config.toml
qk_norm = true
extras = ["shifted keys", "normalized values", "value embeddings", "hashed n-gram embeddings", "an embedding shortcut", "capped logits"]
init = "uniform"
init_std_down = 0.0
doc_mask = true
Each number is 200 + 30 x the weight over its row's rms, rounded and kept within 0 to 999. Layers, rows and columns count from 0. The size before them is the row's rms in percent of the matrix's.

# down: layer 2 MLP down (transposed), 1024x512, rms 0.0348, rows 331-348, columns 128-255
# gate: layer 2 MLP gate, 1024x512, rms 0.0396, rows 332-349, columns 128-255
# up: layer 2 MLP up, 1024x512, rms 0.0387, rows 332-349, columns 128-255
down331,100,249,212,208,206,173,159,239,147,261,220,213,187,190,211,196,201,248,188,182,237,196,173,167,234,184,181,144,157,209,196,206,239,175,234,161,171,205,197,178,214,202,196,214,189,148,166,197,230,245,235,160,210,196,214,212,234,182,209,174,187,198,140,196,211,212,203,254,170,186,150,207,171,156,227,218,223,175,191,190,148,208,212,162,201,246,264,139,186,171,225,204,174,202,234,199,203,199,189,228,182,207,146,181,187,193,178,203,191,193,186,173,199,171,200,182,231,204,174,215,141,208,182,208,157,219,211,143,233
gate332,104,175,205,169,210,200,198,212,235,225,149,176,185,205,238,153,262,194,154,190,200,138,194,227,183,213,203,240,154,192,195,206,245,226,173,202,239,224,237,208,155,199,230,181,202,198,254,222,173,200,208,174,169,167,174,213,174,349,215,171,189,247,204,272,194,161,213,219,186,197,221,241,164,239,224,208,140,216,206,168,146,182,191,178,229,158,198,160,196,170,290,138,184,206,211,196,224,206,132,191,217,179,156,193,246,181,239,235,159,187,159,192,180,218,259,190,234,217,204,198,237,202,184,147,199,279,159,180,201
up332,105,205,220,243,196,161,190,177,194,198,147,215,161,197,159,138,218,209,244,235,234,251,163,172,242,214,212,153,175,164,218,212,160,191,199,221,214,191,212,237,160,172,208,201,200,202,184,212,222,203,231,202,234,211,193,188,204,169,210,229,200,221,177,193,160,200,163,157,215,172,196,206,240,155,189,224,199,281,223,175,198,157,207,175,198,185,180,237,194,215,237,209,228,250,180,197,187,172,181,243,204,176,189,185,235,209,227,191,236,179,226,176,179,214,224,157,166,256,174,203,191,234,156,243,275,180,238,206,202
down332,103,182,214,191,184,215,166,219,163,228,153,121,174,173,175,184,235,183,214,233,228,215,191,202,216,157,230,232,189,194,222,180,181,153,186,207,171,222,193,240,198,217,203,198,254,238,194,184,220,175,193,226,223,193,231,250,176,177,208,191,159,188,198,186,177,229,240,158,259,204,193,186,198,193,202,186,185,181,217,175,213,191,169,152,282,201,221,243,177,223,266,181,240,181,179,224,215,152,177,273,198,270,242,236,225,130,160,222,222,183,217,203,163,207,202,158,210,175,210,243,186,195,247,199,192,126,173,180,230
gate333,100,233,214,193,128,222,168,180,193,203,211,215,199,211,192,201,198,222,215,172,211,202,208,169,213,234,216,198,163,166,265,203,152,186,175,219,214,248,154,232,227,180,193,220,158,193,182,180,268,187,192,223,180,218,227,202,178,185,163,210,252,178,195,173,195,175,240,206,204,202,156,258,143,185,167,222,179,203,170,207,154,251,239,225,207,164,181,165,139,180,199,133,204,171,139,203,227,172,238,186,247,202,231,171,163,224,221,191,164,186,207,211,191,228,208,210,234,178,160,180,229,139,242,185,210,243,220,219,192
up333,101,202,198,268,201,245,232,140,243,171,206,185,210,208,231,242,221,173,180,142,203,188,152,203,188,136,211,149,203,209,191,201,198,245,184,177,215,223,202,202,244,160,210,212,190,222,176,175,141,190,250,182,152,184,212,204,207,235,218,194,205,200,188,255,168,222,178,199,209,182,194,213,195,242,206,195,203,171,232,163,223,238,151,199,189,244,137,209,183,192,212,172,167,198,225,125,224,189,213,222,152,231,185,216,191,171,198,161,229,216,221,205,229,154,146,175,190,179,197,236,171,235,231,187,226,218,199,212,175
down333,103,125,263,209,173,250,217,187,171,182,200,188,202,233,190,168,185,219,173,217,249,222,186,170,196,221,247,180,192,156,251,231,190,220,185,281,200,237,195,205,208,212,203,233,214,175,215,223,182,248,238,162,164,232,217,213,225,215,221,208,227,177,208,222,264,214,266,195,200,198,222,165,150,267,202,165,161,139,185,177,170,148,249,209,200,154,279,189,160,173,231,187,147,206,185,195,147,209,241,207,221,193,214,183,197,154,176,206,182,200,159,207,175,187,188,193,197,195,198,232,203,195,228,198,207,213,219,188,219
gate334,106,229,160,202,140,232,232,171,209,150,152,189,245,207,207,154,165,213,220,220,164,212,185,181,196,195,207,253,257,218,171,210,186,237,217,227,229,235,174,226,155,156,193,186,197,202,203,155,233,236,202,171,196,198,261,230,197,234,243,174,207,248,199,204,179,266,206,223,220,177,200,174,218,219,161,195,168,197,209,170,170,243,204,169,190,153,176,215,204,237,161,169,180,206,239,195,251,217,231,157,245,211,173,188,168,286,196,171,197,119,174,242,187,192,143,204,161,205,176,169,194,197,200,163,150,195,176,185,206
up334,107,188,180,170,199,219,239,220,211,196,204,195,219,213,190,126,193,181,214,148,163,182,232,213,161,197,230,189,230,192,212,148,161,239,197,191,221,240,208,199,202,140,221,146,188,220,244,186,183,186,183,213,209,256,166,228,218,167,159,130,201,185,226,183,214,195,208,153,179,190,158,142,172,276,213,216,207,154,220,211,178,213,176,208,206,200,176,202,224,197,214,177,196,248,164,213,218,241,208,202,128,215,230,243,196,197,225,181,162,222,225,195,198,200,154,137,237,146,202,201,222,224,213,200,227,170,190,184,199
down334,106,152,159,175,208,201,175,202,188,249,169,206,215,150,197,213,248,216,194,188,217,248,260,189,137,157,189,236,277,202,202,185,170,205,233,170,205,193,210,190,172,216,194,158,189,194,182,171,212,187,157,207,249,203,212,205,193,199,196,224,208,164,173,243,234,194,268,188,203,203,206,190,227,219,171,139,233,146,220,203,235,211,181,204,223,167,206,216,160,177,191,200,223,223,172,218,245,177,182,198,182,162,210,226,178,172,205,179,257,228,201,197,133,190,207,180,282,135,207,233,176,214,277,137,208,188,174,198,142
gate335,105,154,152,236,162,185,149,263,201,192,160,122,220,202,195,201,181,202,236,158,203,208,213,160,176,229,237,169,171,170,195,266,205,227,200,184,190,206,215,183,155,245,189,208,206,202,189,152,214,236,245,199,182,201,258,162,188,174,180,223,193,186,203,206,188,155,210,213,203,180,133,225,179,201,139,146,163,233,203,202,185,218,173,234,289,176,189,186,206,183,186,198,202,202,172,196,191,210,180,213,182,226,251,230,200,211,215,200,169,210,222,163,175,186,145,211,170,197,236,164,191,166,214,245,192,230,247,198,205
up335,103,187,210,191,175,251,246,198,234,255,200,160,168,163,201,187,142,200,175,180,171,190,229,194,228,214,162,240,180,272,200,130,220,178,178,183,271,223,173,183,197,157,216,176,171,174,241,224,213,216,160,223,226,227,160,256,207,180,183,167,173,218,181,168,190,207,212,192,192,185,229,235,198,214,177,180,189,187,184,185,158,177,278,140,178,176,195,222,238,193,191,205,222,215,243,174,161,264,208,215,224,170,179,205,240,173,217,191,225,208,171,202,223,263,186,159,232,159,187,215,227,179,197,163,200,198,208,264,217
down335,099,158,243,225,182,202,153,197,225,177,257,175,238,150,235,163,181,214,159,241,152,179,205,173,233,211,184,210,211,233,216,202,157,214,203,180,254,224,228,207,218,185,172,204,165,214,170,244,169,201,172,238,224,176,166,183,215,219,221,156,206,209,210,248,197,234,174,150,246,142,201,206,227,235,181,204,200,205,182,198,232,197,176,188,216,202,190,184,203,205,238,195,201,179,178,190,235,223,208,196,215,226,255,170,228,223,202,236,195,204,180,180,211,186,197,221,221,188,264,196,205,222,204,192,189,223,259,263,191
gate336,101,206,215,226,180,219,145,233,209,199,263,154,224,166,185,200,230,202,233,175,172,213,223,203,171,157,221,190,224,216,234,154,187,159,224,157,158,259,175,226,222,187,233,217,194,180,194,151,196,204,173,188,222,213,227,191,220,183,214,199,216,182,220,149,215,185,167,202,179,214,235,230,239,168,190,187,196,264,185,232,187,201,173,175,182,213,175,157,238,168,185,168,243,232,187,175,135,174,198,224,197,183,201,207,204,150,180,212,203,154,189,180,170,177,202,192,155,141,231,180,189,192,206,192,222,249,181,223,218
up336,098,158,210,130,220,178,182,180,204,172,170,171,190,198,185,185,208,217,154,183,240,147,179,217,225,179,149,174,185,194,255,147,194,229,137,212,229,206,232,163,257,217,198,224,199,190,188,213,157,181,244,196,174,271,176,209,205,267,221,205,170,212,154,250,266,248,274,145,218,199,276,227,214,215,162,231,213,190,148,201,237,240,249,223,248,176,242,215,217,175,180,229,226,191,237,153,225,223,195,164,237,208,219,246,199,188,213,215,185,200,181,206,201,189,202,196,206,220,189,174,220,190,217,165,199,221,139,226,188
down336,102,232,217,258,179,204,193,200,193,165,209,229,115,226,220,198,240,238,216,237,193,247,197,224,180,183,183,260,210,221,217,193,241,209,236,146,203,177,187,134,229,192,229,196,171,181,210,199,222,212,226,151,232,174,139,203,217,208,205,224,246,183,160,232,181,243,218,221,224,229,242,160,199,177,239,186,249,207,196,193,212,211,215,198,220,174,185,146,193,188,278,188,217,250,153,201,196,212,191,204,160,193,185,214,214,231,210,199,178,197,210,111,231,211,205,223,208,152,228,197,236,208,200,217,164,228,243,177,169
gate337,105,226,211,215,200,234,205,246,215,129,158,197,177,187,196,179,158,211,206,184,248,193,267,131,171,172,199,221,183,157,167,239,229,214,224,206,220,235,178,198,195,192,141,226,223,187,264,237,164,127,244,204,237,198,212,230,259,230,193,150,236,130,176,204,191,211,192,150,248,165,125,174,145,277,248,206,223,207,144,181,188,166,170,239,191,205,190,179,148,159,177,155,200,217,208,201,155,200,214,181,174,217,217,212,214,201,217,204,192,222,170,252,183,202,265,233,200,215,189,188,172,233,207,168,186,199,181,172,205
up337,105,205,194,211,179,212,198,189,212,216,215,191,212,228,243,195,177,215,209,228,162,211,163,218,273,231,236,191,266,179,184,249,187,162,240,153,229,194,267,252,177,155,214,167,184,237,194,187,214,187,191,295,162,183,188,255,229,187,220,188,208,211,157,175,207,201,230,169,151,192,193,180,171,229,239,218,228,177,241,227,203,179,235,216,176,139,191,197,200,139,228,194,208,153,196,216,232,227,266,226,189,246,242,255,179,162,207,192,249,182,147,195,219,199,224,141,202,228,204,203,138,200,220,147,222,220,220,193,227
down337,106,242,169,157,227,209,150,202,204,198,151,204,219,207,237,184,237,153,201,244,211,179,154,219,189,202,166,200,200,190,179,114,209,186,198,167,187,143,267,171,197,183,163,213,169,201,171,223,188,210,199,155,163,175,177,175,198,238,206,240,253,185,226,156,205,237,191,173,176,126,138,180,214,220,260,231,222,162,215,185,241,205,228,225,226,234,243,154,204,215,220,151,161,182,199,221,195,223,193,192,216,171,235,235,243,193,215,218,200,183,169,186,181,189,216,199,241,184,214,205,195,222,198,199,161,176,144,222,193
gate338,100,194,222,204,139,171,160,246,248,214,181,187,232,242,160,208,250,203,230,201,185,202,240,209,234,208,214,212,209,227,206,211,247,247,207,153,198,240,164,167,171,227,217,188,184,192,218,223,255,177,126,172,255,162,223,242,210,195,175,204,118,187,254,212,183,268,254,174,233,174,206,104,227,185,203,219,206,200,175,204,147,222,219,219,191,234,236,187,210,169,154,194,169,207,138,171,197,242,187,181,182,159,186,148,205,206,186,166,184,224,204,211,212,149,231,183,180,216,198,200,197,275,245,209,202,138,229,231,241
up338,100,213,210,141,194,196,166,190,214,205,177,221,211,207,216,211,191,260,218,174,175,211,188,213,179,198,180,188,182,162,199,218,237,181,208,231,137,190,232,186,234,210,189,258,169,217,173,147,160,174,218,220,167,261,235,223,240,204,212,198,163,163,166,181,210,111,176,184,238,223,193,227,204,170,206,200,206,172,183,219,212,254,219,256,237,141,169,227,158,238,253,188,228,163,260,246,154,243,196,168,213,241,175,223,178,206,161,178,214,206,232,165,222,236,206,168,208,178,221,178,208,172,197,188,229,226,178,231,248
down338,099,226,218,204,171,202,180,206,197,190,175,187,199,177,195,189,220,159,253,222,178,207,199,199,232,208,232,205,202,184,166,194,180,259,184,178,211,197,186,228,224,220,191,192,180,226,172,247,278,193,217,214,195,157,173,172,168,186,213,189,188,222,223,156,210,163,192,234,213,202,239,168,205,257,176,187,251,245,165,220,215,193,159,203,217,230,188,178,182,201,186,221,178,207,211,251,254,225,180,232,207,248,201,204,222,214,180,214,211,225,145,156,223,163,231,188,241,175,182,168,217,197,238,183,180,177,128,283,206
gate339,107,174,194,180,163,208,237,201,222,245,166,200,220,126,239,197,206,136,264,173,153,181,225,192,251,219,223,236,233,169,184,230,202,236,245,235,218,223,247,188,249,173,181,184,163,178,219,241,222,218,169,186,246,234,143,222,238,199,205,219,201,213,219,196,218,207,220,239,228,258,246,198,170,200,133,159,184,210,178,169,170,198,221,219,220,225,217,230,198,254,168,176,199,204,241,191,221,192,181,141,230,177,255,181,199,193,208,230,189,192,192,176,181,174,192,192,146,216,256,175,211,171,170,211,209,206,204,174,225
up339,112,220,166,189,187,200,171,278,181,218,165,238,172,205,136,215,159,173,248,249,243,215,236,157,201,191,259,215,166,203,154,239,214,116,169,202,192,258,140,202,187,211,244,194,236,188,205,168,190,188,200,254,162,197,196,173,188,183,212,194,174,152,226,217,171,219,178,202,213,222,181,175,223,258,229,230,203,183,205,178,193,209,184,245,148,194,203,216,191,217,193,170,194,155,179,245,171,210,203,191,204,166,148,228,173,168,203,181,204,162,204,171,193,217,187,191,205,227,192,158,177,173,151,195,205,214,228,177,252
down339,111,213,185,258,222,244,215,221,242,204,185,249,153,233,201,201,203,206,221,238,222,203,178,191,197,159,190,221,225,174,160,221,220,135,141,217,247,205,161,114,216,183,201,183,242,152,233,162,181,213,259,164,190,169,224,210,201,228,116,199,196,142,204,212,113,238,206,200,172,216,151,172,187,162,198,245,219,172,231,259,207,200,179,215,246,167,216,236,123,185,232,174,217,219,199,183,182,206,176,246,204,175,146,177,215,169,186,176,242,164,230,178,184,236,178,221,243,224,170,170,211,176,177,225,237,156,220,134,250
gate340,100,200,242,175,125,274,265,240,203,243,201,208,241,166,251,233,226,162,197,219,162,153,158,217,172,194,195,152,187,170,235,226,171,219,220,188,194,168,196,159,167,215,180,228,154,180,158,199,215,223,160,144,215,196,204,221,155,187,198,194,241,180,191,255,233,197,218,255,250,237,197,188,174,254,161,185,213,228,216,237,179,189,168,195,215,218,170,215,198,183,194,165,169,255,167,213,192,216,213,186,180,164,199,142,202,216,177,224,231,171,191,226,189,205,215,235,219,213,177,199,184,200,221,223,167,204,266,181,181
up340,098,190,223,189,136,236,170,218,175,216,201,204,222,201,208,197,192,212,204,223,180,161,163,240,204,184,212,173,220,159,240,186,196,204,218,204,202,205,197,99,188,206,178,207,184,194,210,232,212,225,158,212,181,223,241,169,217,164,185,206,264,192,208,230,205,243,181,258,211,181,230,165,179,218,157,171,190,181,274,259,258,248,203,154,253,206,184,225,189,219,222,129,245,234,229,241,186,208,165,162,190,169,203,229,209,193,215,223,237,192,153,154,229,180,196,226,184,200,192,233,177,196,192,180,179,205,206,223,230
down340,094,201,237,235,142,212,213,223,183,227,231,220,226,209,222,246,176,164,156,206,209,246,189,225,156,185,185,188,258,209,179,193,173,169,232,183,251,151,197,204,205,201,169,182,249,183,199,226,215,174,191,193,228,181,122,196,157,237,233,236,212,185,179,230,150,182,222,251,175,244,230,208,206,243,248,213,230,207,195,190,183,221,183,188,245,248,143,195,163,177,164,221,143,168,229,180,150,156,153,231,199,231,228,170,180,237,177,186,207,159,214,267,188,176,220,187,239,115,220,193,269,226,211,210,204,193,168,227,227
gate341,103,187,217,211,235,230,185,182,139,195,208,213,193,169,186,160,258,221,155,277,188,215,202,229,196,160,185,184,193,193,211,215,186,197,209,204,227,165,192,198,230,151,272,199,172,225,177,165,190,184,171,193,165,183,182,240,225,178,207,159,195,189,192,195,231,208,236,223,190,197,188,225,184,218,203,221,183,252,190,194,184,241,201,208,218,174,175,200,194,259,166,196,178,210,198,192,198,222,244,117,158,203,197,232,198,226,224,212,223,222,233,245,229,204,209,209,187,238,217,178,232,215,135,185,263,170,195,200,248
up341,105,186,231,134,177,247,239,205,141,199,224,182,227,139,182,176,186,196,159,215,206,209,205,165,205,153,217,210,179,204,228,202,184,175,184,223,244,246,189,155,258,161,207,148,158,223,200,235,158,193,176,214,236,196,205,131,221,175,168,141,180,170,256,169,164,216,197,156,210,203,175,193,210,172,219,221,138,186,234,168,186,217,136,225,199,195,197,251,160,214,255,239,186,191,192,199,212,192,188,265,191,196,161,205,195,230,237,246,205,194,173,181,214,203,171,188,199,218,247,209,126,153,199,148,191,186,200,185,167
down341,099,177,159,186,216,171,182,272,199,210,184,192,214,177,220,240,198,179,217,180,217,184,204,196,178,241,237,264,200,207,209,151,194,184,200,261,210,209,169,193,234,151,263,170,230,196,204,248,204,213,164,257,219,187,239,193,227,178,269,163,196,161,265,143,207,247,164,191,204,178,181,179,183,209,197,178,193,158,207,254,241,152,216,166,194,209,231,181,202,194,168,255,246,182,202,201,201,231,221,184,244,219,237,208,173,204,194,175,207,157,208,216,221,176,168,223,239,169,204,193,213,205,193,215,191,188,188,259,204
gate342,099,212,214,186,181,186,191,176,190,265,210,130,201,240,171,217,203,155,187,226,210,203,221,221,237,192,230,199,226,256,199,207,176,246,178,220,178,243,260,198,230,176,223,198,180,173,256,187,207,185,220,195,192,152,216,206,192,193,213,195,217,249,171,186,200,218,186,163,212,151,182,244,220,218,212,175,219,208,191,140,198,202,201,185,177,210,200,253,240,185,266,185,233,185,214,170,219,219,217,241,226,164,198,216,164,194,200,262,221,241,218,210,229,159,244,227,224,225,145,205,209,208,204,187,175,214,175,244,230
up342,101,151,263,251,202,206,184,219,232,210,158,187,249,224,170,210,216,207,180,227,202,147,204,232,152,245,210,203,148,198,248,174,231,229,239,175,213,197,145,214,191,190,180,189,212,193,191,174,234,179,195,218,275,243,178,213,159,164,241,202,204,172,242,195,210,188,222,238,200,143,162,196,187,196,182,177,169,215,210,251,157,188,185,172,140,220,233,152,186,231,173,159,220,234,167,227,195,236,189,185,210,188,196,249,224,219,200,186,107,238,172,158,164,229,205,169,217,168,211,184,190,157,177,212,167,201,166,157,211
down342,098,185,216,240,227,200,174,171,192,200,210,168,198,153,188,171,173,255,217,143,182,247,188,193,165,164,184,202,242,225,194,223,201,260,177,217,196,159,265,187,240,180,229,159,136,174,146,188,207,224,190,218,240,194,241,205,198,225,217,219,180,163,210,250,203,187,201,200,170,198,199,221,259,171,222,204,204,142,234,206,218,220,214,191,177,181,216,213,192,191,177,174,186,206,255,165,237,241,255,145,145,205,236,202,245,146,192,182,204,202,160,144,162,210,193,211,230,229,176,215,164,214,249,244,191,193,224,196,191
gate343,107,196,167,265,190,198,210,203,193,159,156,198,209,236,196,261,230,120,245,273,229,190,231,185,201,221,203,230,196,191,196,175,163,232,192,198,174,236,228,212,178,139,190,176,167,190,220,206,218,212,223,220,227,190,264,202,175,245,208,182,156,228,177,209,242,173,178,198,220,233,174,187,261,175,193,242,240,176,224,225,161,262,177,219,223,173,232,264,198,195,170,163,201,203,204,195,165,231,166,228,180,231,230,129,173,163,227,180,204,205,171,244,197,137,232,180,164,228,204,176,181,194,201,142,187,263,167,155,234
up343,110,163,217,217,182,198,230,169,235,214,165,153,171,273,186,184,186,129,197,223,235,180,142,166,201,193,246,191,202,206,155,173,210,279,193,195,213,243,212,190,238,198,177,203,203,231,184,148,256,207,236,161,210,193,190,173,221,202,242,198,225,203,133,217,204,209,223,185,198,230,208,233,259,242,176,213,180,194,152,200,213,192,185,227,166,264,230,171,221,186,154,246,180,174,183,165,227,213,180,199,193,226,200,179,174,182,214,170,130,113,177,226,229,206,238,183,187,175,245,217,163,233,232,135,157,191,159,166,208
down343,108,128,230,165,204,172,246,188,166,256,214,183,207,224,160,274,257,199,175,204,230,191,234,210,221,151,231,208,140,159,206,240,158,188,154,210,224,195,230,177,270,93,221,197,183,201,234,231,216,172,210,193,226,232,254,184,197,233,205,203,248,194,142,234,212,215,201,209,219,187,245,173,235,203,182,193,220,251,203,214,186,250,204,131,209,180,264,194,168,188,165,170,210,217,169,212,190,225,174,205,173,221,174,146,178,155,194,201,177,176,169,217,206,220,226,209,176,205,241,192,222,176,158,224,212,177,221,169,242
gate344,096,235,187,206,215,210,227,164,225,222,188,228,166,235,218,217,240,191,181,177,197,153,204,250,191,226,195,199,255,196,177,271,163,191,241,171,241,172,173,152,185,191,225,238,202,234,166,220,172,227,172,226,173,155,232,212,251,238,167,201,159,193,201,246,229,202,255,174,194,173,199,194,180,210,150,230,205,206,159,220,182,213,217,222,201,190,142,171,191,189,194,162,138,250,186,236,214,190,142,209,204,209,207,191,191,207,159,192,263,199,258,180,231,163,155,213,170,198,180,204,188,210,214,172,201,175,178,189,180
up344,100,161,179,217,198,211,206,197,152,205,223,157,164,235,227,143,198,212,200,243,192,169,188,209,214,182,181,205,196,191,253,253,170,159,186,198,175,156,181,174,199,174,195,166,206,166,211,196,216,215,204,206,166,155,257,223,177,218,189,175,196,222,160,203,219,237,259,185,169,190,197,225,198,183,186,163,207,229,222,207,219,202,197,206,234,272,215,145,226,246,235,153,191,228,192,149,141,174,202,208,188,191,195,208,201,196,220,183,216,237,203,209,173,234,257,218,174,254,235,191,228,229,159,159,145,212,199,167,176
down344,101,169,184,235,208,211,221,181,181,228,187,164,204,239,202,187,161,176,230,229,165,240,172,167,181,215,220,192,174,197,292,184,183,220,174,236,201,132,191,200,210,156,200,214,201,177,190,146,231,220,173,217,187,162,232,219,199,218,210,201,177,191,173,219,179,239,284,191,153,156,174,218,288,202,203,208,224,204,255,223,193,168,164,220,238,217,173,149,186,264,231,222,188,228,165,184,266,207,247,185,173,194,207,202,238,191,191,227,199,183,221,193,172,224,206,216,189,214,217,195,232,234,234,160,212,166,240,246,231
gate345,100,186,260,178,202,176,186,185,216,171,146,179,245,225,190,177,195,167,159,214,227,184,204,150,152,186,192,228,196,194,241,178,214,218,182,222,211,170,166,195,215,204,207,233,198,166,227,217,246,221,191,224,189,184,183,216,192,200,192,175,162,151,217,196,213,167,198,185,213,236,226,249,204,203,192,169,172,204,195,221,161,210,178,201,197,193,166,235,226,200,222,193,201,227,179,184,214,276,256,168,236,165,210,168,202,196,221,202,211,220,230,225,167,196,207,198,183,206,197,209,209,159,215,222,183,192,222,128,191
up345,099,208,229,160,185,220,206,217,205,166,145,178,214,189,225,242,181,240,185,198,102,214,226,146,190,226,166,256,220,190,172,186,221,141,153,205,206,157,209,177,150,243,167,196,170,226,205,196,213,229,213,157,233,141,218,188,144,218,224,171,222,178,202,224,223,221,194,198,175,217,174,199,173,243,105,212,193,200,222,181,214,185,202,179,178,231,194,254,225,226,235,213,232,228,213,165,148,241,199,193,198,208,184,205,185,231,157,123,224,166,237,185,198,157,203,173,192,250,256,197,172,165,180,226,173,203,214,203,215
down345,100,237,204,180,167,204,216,199,184,193,196,199,208,178,196,154,155,209,214,214,187,149,157,232,185,209,177,159,203,181,137,233,193,228,159,181,229,199,207,194,202,187,121,188,159,211,179,174,250,180,227,145,211,216,161,177,201,196,195,184,245,186,265,189,213,249,237,191,201,198,217,152,218,227,179,132,175,217,239,211,206,247,264,206,191,149,177,181,177,179,194,202,163,238,187,202,226,240,209,149,230,179,167,134,194,219,178,114,222,221,181,165,180,189,256,243,265,228,180,207,119,196,259,147,253,223,215,139,209
gate346,101,239,169,234,182,177,197,182,174,203,196,185,219,211,184,225,232,171,162,208,191,173,209,204,167,215,202,220,215,213,196,224,238,209,202,179,185,199,231,249,199,217,153,206,191,233,237,228,133,247,209,213,166,200,131,197,208,217,251,213,223,235,241,182,229,245,178,189,195,241,238,167,135,190,176,189,207,173,176,160,208,236,193,186,253,264,189,243,226,166,235,164,171,234,217,213,182,229,180,160,195,198,194,170,222,230,203,161,187,202,203,174,158,192,155,212,234,245,194,180,162,254,190,233,193,237,157,221,215
up346,100,197,161,154,244,194,227,162,220,178,211,171,223,209,178,167,190,226,227,156,169,155,181,224,160,213,206,155,178,195,188,185,232,147,195,218,218,187,166,121,158,193,247,224,144,226,188,262,212,195,156,186,234,194,217,204,224,246,166,243,185,194,211,205,201,217,204,241,199,236,269,179,202,161,269,208,173,185,227,239,256,213,177,137,173,236,140,209,141,179,169,179,234,176,181,247,256,240,192,175,200,225,226,147,197,208,167,209,205,157,220,236,277,205,208,221,229,194,141,223,245,223,207,189,192,245,192,160,134
down346,106,255,194,165,217,148,209,201,225,192,257,158,195,162,163,230,203,151,180,184,220,234,219,204,198,190,202,229,152,246,192,277,168,221,175,251,213,238,178,207,207,177,223,200,155,251,231,211,213,171,191,222,270,189,214,195,217,197,259,251,180,197,223,185,137,209,233,197,264,232,170,141,240,200,208,217,228,208,176,283,205,234,203,198,230,209,189,172,173,230,218,163,195,200,180,203,194,214,194,201,216,265,182,233,229,199,248,192,221,206,162,216,184,163,211,235,203,198,179,233,158,219,177,218,162,240,182,209,193
gate347,097,205,156,181,181,163,191,236,206,230,202,162,176,193,127,187,188,183,183,194,185,237,141,202,160,250,168,199,192,219,170,272,183,180,217,218,173,185,226,218,162,163,231,169,188,187,220,196,240,217,222,212,210,224,168,177,181,163,216,179,211,165,207,171,204,168,198,143,241,259,156,244,181,202,200,266,196,269,255,204,225,184,145,163,211,147,215,250,183,151,240,163,215,178,173,174,244,202,222,219,139,268,180,194,176,214,216,179,194,146,228,243,165,201,146,160,219,203,164,174,225,183,173,193,175,187,163,163,212
up347,099,167,222,121,200,210,207,251,191,211,194,224,184,197,252,229,185,155,203,195,194,277,219,184,222,167,208,204,177,233,208,238,184,195,205,234,202,269,196,204,265,127,177,168,184,199,159,214,165,183,212,185,151,208,206,195,216,183,197,232,187,166,192,204,240,208,141,192,194,156,233,146,183,215,210,192,188,200,192,190,241,159,177,242,230,184,241,164,240,170,221,187,165,215,230,215,190,170,195,180,226,248,223,221,173,193,141,182,202,226,245,203,179,199,210,176,252,239,203,223,196,204,188,248,169,221,198,203,173
down347,099,154,209,227,214,219,221,194,193,174,166,214,237,202,223,234,207,233,203,187,203,187,226,263,217,198,183,141,217,186,192,205,182,280,196,132,190,194,211,193,182,193,224,272,227,176,147,208,204,241,210,194,223,224,218,173,186,191,171,194,171,232,134,201,199,162,205,268,239,226,171,176,237,160,218,225,206,200,197,216,215,216,197,165,138,151,207,228,161,215,210,172,189,200,204,230,200,220,268,159,173,202,175,134,232,231,209,174,209,207,250,239,195,187,173,254,221,174,183,192,150,227,210,148,204,197,229,142,224
gate348,101,240,184,204,214,199,181,230,200,197,151,195,149,226,252,310,153,208,206,202,197,215,243,240,178,224,162,199,191,202,129,236,243,197,178,195,235,230,213,151,227,168,199,146,196,216,177,197,202,200,191,163,246,101,271,209,248,227,237,209,212,242,239,182,140,272,197,192,189,218,212,194,214,227,208,246,189,192,189,220,175,173,159,221,190,203,180,209,220,172,189,226,169,229,216,219,159,224,202,168,194,196,195,194,174,221,151,246,209,196,175,218,181,222,291,154,232,250,189,190,213,185,134,188,139,280,223,201,216
up348,101,206,122,195,153,188,255,224,157,266,261,148,149,179,191,175,222,235,183,198,212,222,136,188,239,256,176,141,179,251,222,200,159,225,135,215,207,204,213,196,219,132,197,183,192,213,205,254,202,251,208,250,189,212,190,224,178,201,173,215,80,192,143,191,213,197,180,227,146,184,258,195,218,173,170,194,205,167,160,178,216,186,194,179,159,175,155,182,233,287,178,213,185,159,150,206,190,174,164,198,201,202,151,244,199,178,235,181,161,224,240,230,254,159,188,233,201,270,211,235,224,183,175,217,214,183,209,238,152
down348,102,218,203,241,194,185,232,179,203,221,190,202,194,178,170,109,228,220,215,185,198,155,208,126,203,208,175,199,190,209,237,161,153,185,214,211,173,196,176,219,167,260,183,210,175,225,212,222,220,186,201,164,204,187,216,183,267,229,202,212,189,232,185,178,208,203,219,198,220,209,186,187,249,183,214,185,203,181,205,178,189,200,186,177,209,177,242,152,231,211,224,261,196,189,192,189,188,199,153,196,247,161,213,174,224,111,201,216,199,194,212,187,177,157,114,233,218,202,229,202,224,199,237,238,261,223,210,225,258
gate349,097,162,212,152,197,177,146,141,200,197,204,226,166,213,231,211,191,231,203,213,218,248,261,187,168,185,160,201,192,192,179,217,223,183,164,129,231,206,186,237,193,169,182,238,211,205,240,237,173,207,166,162,186,174,179,181,181,247,185,150,203,143,176,209,249,210,188,233,216,220,207,233,244,225,218,200,216,177,223,142,210,224,217,192,233,216,198,222,174,134,224,194,168,225,154,212,203,180,237,173,174,195,224,186,189,220,232,189,215,186,271,202,174,200,192,194,232,228,173,225,171,241,182,215,227,161,227,206,256
up349,099,227,207,239,220,185,165,194,195,212,189,188,267,208,212,214,189,186,203,188,234,263,181,192,181,161,163,228,163,267,213,197,141,261,211,209,212,154,232,230,164,215,168,167,200,193,229,168,167,236,202,199,222,227,186,162,211,184,189,210,163,142,232,244,235,245,179,193,150,210,204,256,238,221,195,265,210,191,167,132,215,149,196,166,197,207,231,241,204,202,194,210,199,207,182,247,228,184,176,252,200,223,233,162,169,184,214,294,190,167,195,218,215,185,229,175,185,203,242,223,244,259,240,195,217,181,155,208,206